From a checkpoint of a small transformer trained on Wikipedia: 15 layers, 5.38M parameters.
Each number is 128 + 32 x the weight over its row's rms, rounded and kept within 0 to 255. Layers, rows and columns count from 0. Numbers have three digits each. The size before them is the row's rms in percent of the matrix's.

# layer 6 MLP up, 384x192, rms 0.0847, rows 77-88, columns 0-191
098:134094145138101159111175102098126123129141141113145159096120169128122112110121095158084115106160196140116173211126170158191126134181133145142133157118145121104100127087076139128173105115103159149126175163145145146149157111111162121058027152119090173135054116170127140105165164098135144114141150179176051107117177137110171100151085107129182153146162107076076157130136111071086077089100086095193148156141125141106181080097138152126082096135139118131149069175137108138155117159073137122126167159138137163085114087163104111076195155105112126089129092166161130103111147128138169186
097:048054096144137091137105147130141180127148126140109070158114139150181186125104171129135120156170111115131130172141108112189104167113186081080081183119088088124163132186106162162117201114104132098144160109136124109119111110115078189155135172086126169206119150107100069146097151136135094122113102123141145143140187101160105095164124149104135117129085131118169123094132105120080122154159157058111143050111131144061213126122107120122129143110116127148108124170108082087122102108182137180078114086155154153136170178158106110120092093089131088127152108131194082175091109144147118149
102:159117111093060131126122125068101106078117123087148142112106131112140153175122156113164158109106188146151149104090127121116124153076066142176166157127118112144194135144084118134173124147136119176168101090159159111104099145189112098143118096130132095113140131182133164133114136139064162181168124101118093119083137098023143044094177136027143135123129169131124118139197054146165064116109097138105079170139122080140163148102114116146102111098160114193140141146151175068109129157161052151133128177133131131098117108149135126140137062123124160117124149124141151149078108056142142148
101:123141184143093215101188081131151137119155144136089117116175089063121091144132135085123109084142129132165157106120116130096146178148073114176149120144175156156178103156125102136178058091054102177155090105171085114132170121169131104122085122129126120122182109136148146185086080124136121054112121135130133113132102125151110134151123112135137092103157177067137115142139113121123142167158147147131152090130140182147160082136148120183115140061112157136137135102046149130171176089133050129143121210154109053142103152188136133097121120077114078142057128111085127096124149091126090141
101:140075138095098192122056102126161145114109127133142148095123107150183086098114163139187135167131163146082193095146164137133144091146136168139158107155140090142110133182139161126167088163136131127141170098175118119080117131196131065034129119074182128178108139099113177132151101147133131096112122113104138090136077114140177123122170123130104117117110134128087164057098141106123204142108121060146105197111177119190129148130146068167102165114103130177107127107176175075142152087167055139131094122099091111092180158077111100108149186144099171079127109132112146123125109144095126125
096:163121116133114099186120133127066124157084145196113110096118146098138108065140137122190166112092145141134111177098152130106180153120142111105041132124121056112173110137145128153147139170151126161106163113135075115118114169038183181140124084121134117078175077111170136144196138138154091172114146215088139182164167151120140142136145140079175178138133196137141059151096137164136146117143145207073126154114102180121121171129112138164123164106144157113114150085091115149160102092119121104108131161149173153172142182151159136136130151145180168150128187151131151119136108122100190139
100:133136094151133126140150150099092152124085167110147067092113122109154142143137131143088101091118151170186084115143145143110153067141081108155127174075126137107104128216160135110165112170125101127140086129100166120130103102153187114160059145149121075108064101115161128105171089138027096161140156141127123188091138108080130147160163130147142070127113124157152112048181144091099169130146167092114084100142102154183116121095077099090133155082191227080145109130124122088135139114133113138168108091153174140091151124131143174105090136077071140108127110166111105112095113130185144083
096:089157125083130094158190149156142128114122106052129195122149088087111140154090139171131122106125125156076109182145199110090176169102096168107122128098105173113157167131100136122107138152105163078172117129078122132096175124183120146155099075114149158083139129137121118196177112110173093097096123146106110171147106118151154139085107163121193160138123113085120134079130177110128109176135123138163155145117144021168148114097130152142199120235103149147147153157113093158125135161107123145191111168105134138194133122149130058172110195124127128163153127099152151139166099151176135135
105:111184060123129076164128164144127092097167146122084177079104068127140069093162074104142127181105140139119130169085097172120119098114108108099119140148120101070141127104097110108095142113168109152062090074111210109079119147199096079155113118155154102133132122153136132171067072140148160127092135102148132112124156158129046090119136132104191099140110119138080096102126170100132191144196146103135150090125156120091068158096120082123180139123112088128096119143073136159117190152177107104179132168122143064132160165117155103100155127101159160135063122164178106107131132112102137127
096:124134104218125115166076107189148138081116129130136101113105117171117091109157122093141107098143126110155133081105140186130130107158130122152108136066123181143119118118117132114150084163130128145147142127113132091069093110163098110115134158099166111098149059132149114154159124131073151161136163102120141206156182143137101140139189143173144124083091143170112065101154125102126144163112200131163078087118100119161144145105118146157163140130135126097106167120147109129119133146079086085159137132143127152000114193103125115194148112157065051096110129087123145076082088188160192110
101:125156117118133125105148088095120116157159182122167151145119107106074127160115115208143072096083151079108115151100115139099119144073133161089112109071076159049141112159088141089130114148172161122138101065143074130183170121122069128065113109135110081094174109157162123182071198138125124154163140139132162142121145159139183111131119124147129132126123153170209080134098149117147152086193141149195134146136154090121169120076179139087121155105138095141149092128094194181148156126143141159086116135185144130121104132153091118124105063135179187135163151116058133125174096104162110158
095:108127115124170123125147098093143112123079123126156106144091126134099149210100097158175146129107170127136119098085163091139142153099085183069136169192121109146070104147096148146125099100190104163133129082128155117096056131112188111176113115131158119158117110128086098109114144123102134074083143116175123103133132126148132148076182110136102065159138108125168138107159118125171089094129134155090145077106104155055126189114122122137110101172152120167118160079144099147157133161140148129085100113070163112133144191123176078128124138083096181011083108129073147097138213118159119072
# layer 6 MLP down (transposed), 384x192, rms 0.0784, rows 77-87, columns 0-191
097:117041149141189142126094201142153155164065062066117187122123097151095107132140122131102098163076082121125172130137141163125135094069135171172100147103160149166145122103154126119199147096157080103098154116155115176145147131075163117121049095158069143123055148149170178167079174133076193125128164088146127101145081156106111120192100126102124115123115157089129138130160141103176143121065135126084140145109173081156152150088191160163153147125116119126131120164107154138183139088152126101111175181132129173125127133126117135174171161157155156142127142100097103137122085143148104081
098:127144188101124113145071090189126137172092118130131206080101179106169187130167170085134146086159117123104158161184141109112177054199111151167154119141157108079132160173098177151131111146118171125154147113119110129105116101077136122129107140118117113172153166177105097137135135100147125119121195156161131176151089101057107162132150076139136161141178135122093167144185155142086108132079131084126159167115111127175121141075149122200019169116168098102163108139159145127135130092121165104159091146195133123133140140130096186177088118123136122051141111118144123133149108137095139100
103:128113162114142160174122126130131076176156124127153135107160073112172102146192087146186079161133150168043130063126104139116121062149093152138102092126130140163129117114137104140136097164140118132162162169106146150128121163078124188098123105138137111154139123126147160146050193128153101133071150106142101117150100141118133066125130136073071112167078065171122117118096111116077061078139157178114135105151207189137098171109162122158115081118136088128056115136194092098126124128162111094085111107121129130125096116116127146105124089063098057086111093087107135086160114131112065158
100:126140085112126127088094088109084115160119168139078188086164097147104129113131080130119131095111168085099060118186146198126152092146118110190146098068157130140202121102137159136126128132137170156150146163151117133118142103070151087111113147087149138137116082122112147134145078103124173109115167164127116075146124149129167132114079155188152128095156077081158131082110115111113119132156117173060105178124159142086141090200169127162083107161042144135179115155156000104135121147149147123117098149106145121107076112175131147101108137148096088121118124149174114111170148151144079118
102:092102173136138123130124180135186097155125128096154081122151150130149109137101139177168056179141129151156103168132132082093116179131132109140177086109099102086156164236089129112149194147118161134108144122155148153058125160100178121122159074138160096131197142165134097148068173133145161157195121140150116080093102144107138139144105195166136109132161168167128122099115109195106162126160096122142096127178124144136162144044116141105122147157094144148088157112172133099144129073189134172152083151056097171140121104163152076164136128111115102097138170076141138132104100137072111108
100:145172154147121155093153138101121126138082115097108185102145134028141170132124143175123141154119127131081106091125140170130161061181130102099092088143094137150118130146127173182144106138122098147068134160089138227079142119171091134106164118183142166124141139163131127135081103162180120143074141136088183161145122048054073183125105132136144131121143167148140133120093118111138139117139073156163061156141194107179136162074142187117142119131132214146124071123137159135144098172156125192144133168111157124091182099186109131121122131134131083148117140128131164144141072115128099169
107:148195091128124150196182144132171112114198122162129077099049148114099108138144137127095122129092143096090139111124136177131153102122091132169102145138103111131104153156149109168175111149114175157095123134161160131157142105140124178107159112151253094094089148134155142180149120098150068122151101130193129131142089128132157170144159113184120099103129073117189112089111176140157100111115144114126138158136105169179166051145099096097156101117121099160198169092112136134113142130126107113132072106184114119112168117220162128100139156075120118058121054167136117096105129117128103089
099:130187148103197075135144107137097169139150131146063133074124093170128064210116142131123078058086144169104158091099157156103109118127126117106090096115134109132144134105084110091095157128191157079051084132159158101152151123079125133071090103090134137185178157142090118130071129137147148120142179083056049113120111145105142153134082217142138131156094157147153159097130139097109167164156132174103135100112132148110131107162118096132143191134136162150101163176149167141119124142101154107147102140105124088153176101166104094171113148103112122102124152135166108092111083150131168209
103:138092098109113064081087178121083179169176144124116121123077126163150084066166097123083094110178150102120147078100094137125121125073069133156151154115175187122176141089150118136125061110141160118122114200134154149118138076095080109107141111108170151087127049150117105129121141163083149112113183173104106138134074206163164098138221118155102176172109141074147127070099146151150172107127100123164089153114105116174124099145116119144168159135103141164128140152147145165118119066116113172139150156062167141102092172139080140137134152132195150094128122116117122120115123088167149082
100:153125097069110115080106154161103121167142138089149156081111081117095156141205162166117128106158144164115063109135155128151125126167101093122124106102190116139078072214122141096151140132146104155051099106127134116188154127099127143160173153086158168133208070137142194119144110091142097143131186139090102135170115087097097155111131152098070136188130131126091098078130100137102159174056118132099085145073142067108128101071097160111128144188101105122101073116129084104114190105138122146084113080154132113125180112175149128163114110082095143088145158099098108120110125100113153162
099:188099128136167163096085176149128115172176217092156131126197099140088120102111111148114195150128083147084149108096114128108086096126148122147123117117175100150139071128173151153109102105156121080106135130116118135134153156030147128163132141131129154148153065129155145146151148059130135190086137133097167069126169152096163148099142178101114150145056129133097156109165125108095095179163150171096082167135115156135198154109094131122127167153100142110137111133194105085086143148079166124102100125146180177157130144104100122137109037127143111061172140137137167095086138115086083123
# layer 6 MLP gate, 384x192, rms 0.0822, rows 78-88, columns 0-191
095:111180145127165136126149134155126082162121115132153036090087164123147161182163169087155093108157104135148085146143136092128155102098089114135094124056127164164137094095132128151142119108168111166178107096129121133171076164099160136112100113157116118165142060138136146100149132110111079159154131140164110094119100079062068083153121146146126154183071136192080148174157157112098136210144123178100103150148109126158076154154073095106116128172137098121212072133084091133075136095148125109165140172115129116094174122115131124170132140187132139076110114108103156087213143118084135090
102:147149143141183155165137102173171158103116084098124132119057137143162120150175130147112105077112149071138098152140148138137115162107140093141146170064071085173128189116093160133125114089160120150095169157165128075163106094181227125152119118156141143088113084123114131130102100157112180209055141106177108095130168107117120123176065121141118168102143111142211100155147107125190164167173131119134153104135095090142168064114156159120141178112154125147109163140068095120137099143158144125139058132144075086122112157131140159188151182154126106118193151124131083135118171131136101105
098:160082140077098110078196142130089148120071099159085152166144170087062106121117101137109108126117144146107114163145145161057097123140165132096037122078188126141153116117110211156124128125155117098119110108148149185116127167104123144151097115091178098132113100177063131168118084122165123139154126089116178061188155122102113093089120182155162134125187100131157114133113073145168146171120140139137142126090133147100126113211139119142115167184108127108076111141147106082142088138104148113160164117067097056116158150143109162151132145123189134170105104138178069116197133128128163146
102:160142137116139115125106121090075182113064083097140125155126131104122154183200120126134158112081151152129128174144139119137098114128105147093074121130120127186135092038108082152148137083104173103110127069079104109215086154122141084169163156138146117128121130090089060103122122157168065152082129153084147095134083154085144146134147136118142161114188108148173107147109152072109107141164198080103082046140149141142128131117154165164112095199113089149126071152108118130165132123163142127122092107134168130117111147166156142140144071175109124119075038090121141128186120099148097096
100:155118120116178181103144088171114083113128147106164155115136137153148149103156166168123133079144095158123149162087131190116162112085095140212155140113109151086146134075163126056124164158123168096108094189168135146141114112049078170136095137207114185157109157156135128092055136086150089110142127199085129126120160202133158132119183138153099105102132121115191102131096158142129132130144112158141108081054091112165112125149129159142167137128134114133106107099149124169132164206147135124057129138167128082172127132069146129162192135099177093095149050127117139141132150167138138112
100:095176110173149138172157169163121110109151089114093136164090099159133163125117140112152073143133076126152112126126072107166089075125098188112132145138173139107105139033140165114086142027158101122102114127141136099156123132066122135036134098110139149095095154143170109111123129189154178135123077123172150111165127131172105109124111092069129169179128183146139103198116125074097133180130156117143202126163123130112114212139116153158075146146109147109112171157164095106141143071112088146136125115134069103159121161121074096157182074138172130131131126110148191099114116161124124101
100:131145082183163174163183097138112150132121092182097108118136159180161102171120140113083104116128124090146162115107112120091132088079145148141128093155107115091157090065132120092130107127153139129090112170115130145190135143114117053105103095100129107154198136103187120080180130121087232056106162139187157137094104144088162141185103100106109121141133128112140087068189141114125110082161140090125113109073091074094120110128096068116095123133104157168162081087140145105065162137103180121115086092184105170096180121105140107133124135092134141168154063175167145099115138137158108138
104:171176121164132154165129180145071148197091164161127170145146107160133104140128129114083101115122075132151096152080124163145120110117121123112140094068136113117085091162130049102125167148129177114147134026153108111087092120100096114103139145111137109103065111166080126114120159111159117174131078121184119147136104102058085060132097096084128108149115125079130145122107099160132109181086172137164131076144066075137193182145163092108154168114161118147116155093122204085181154124133138125142130089099136142135091150115173132126110094111148123087121187142206150160144098188166144110
104:167168106117239147074102137130131162169123119142141120174117111172120084154071122162168160111100178119109117080216151150093181155164100063125101100124175155110144130118165125154149146109202074112189191138183149151107095149116133168107133167182117152107131146127155117128156173149137135122157110130193119053133173117169107143175126198155100126118117098085150143124140127102155137139060116100117124090131114116153121120145191121139082135088153069139096109122139122130096183149185152163140098117103086140138161120140098122147096119120109180123089146068194123176089115109080152139
100:179159198051130119094138103110130098190125169153104166148114115148078096159131100116105053128143147135086170140138156107142151102081151136124105123106091141121075088115114148119110113160162171196107183105146171169142184214113053089066141110174129118150117141155117109132100101194148158151093088165104107176104095176109127182129106099100100101158146136152151148197150153142100174132105152133157165142116083102143136130087085155158147130160109133161135111141094191098105191171137139112182087158143099169139161133139163128082128127143113129103185083138094105123174095204115159126
096:144149107097113173129157118121100097122139193092098091150099155117100069170100168133114118169139171134103126139083141134108073123057090113118036159147162171130162086155140150116218156097115116097061072130058189151136132130094144098132100173122152162160158136073084138115129100142081122108135089134122144100126072153129167113149110097146108138125101096102127109099176135148109198133149103086149098089065102070163120076185143127147114141165130124145175105095140136076107144117109109167091108154149193104109126085063112112144150144118134077170143157148112160110067180167113146070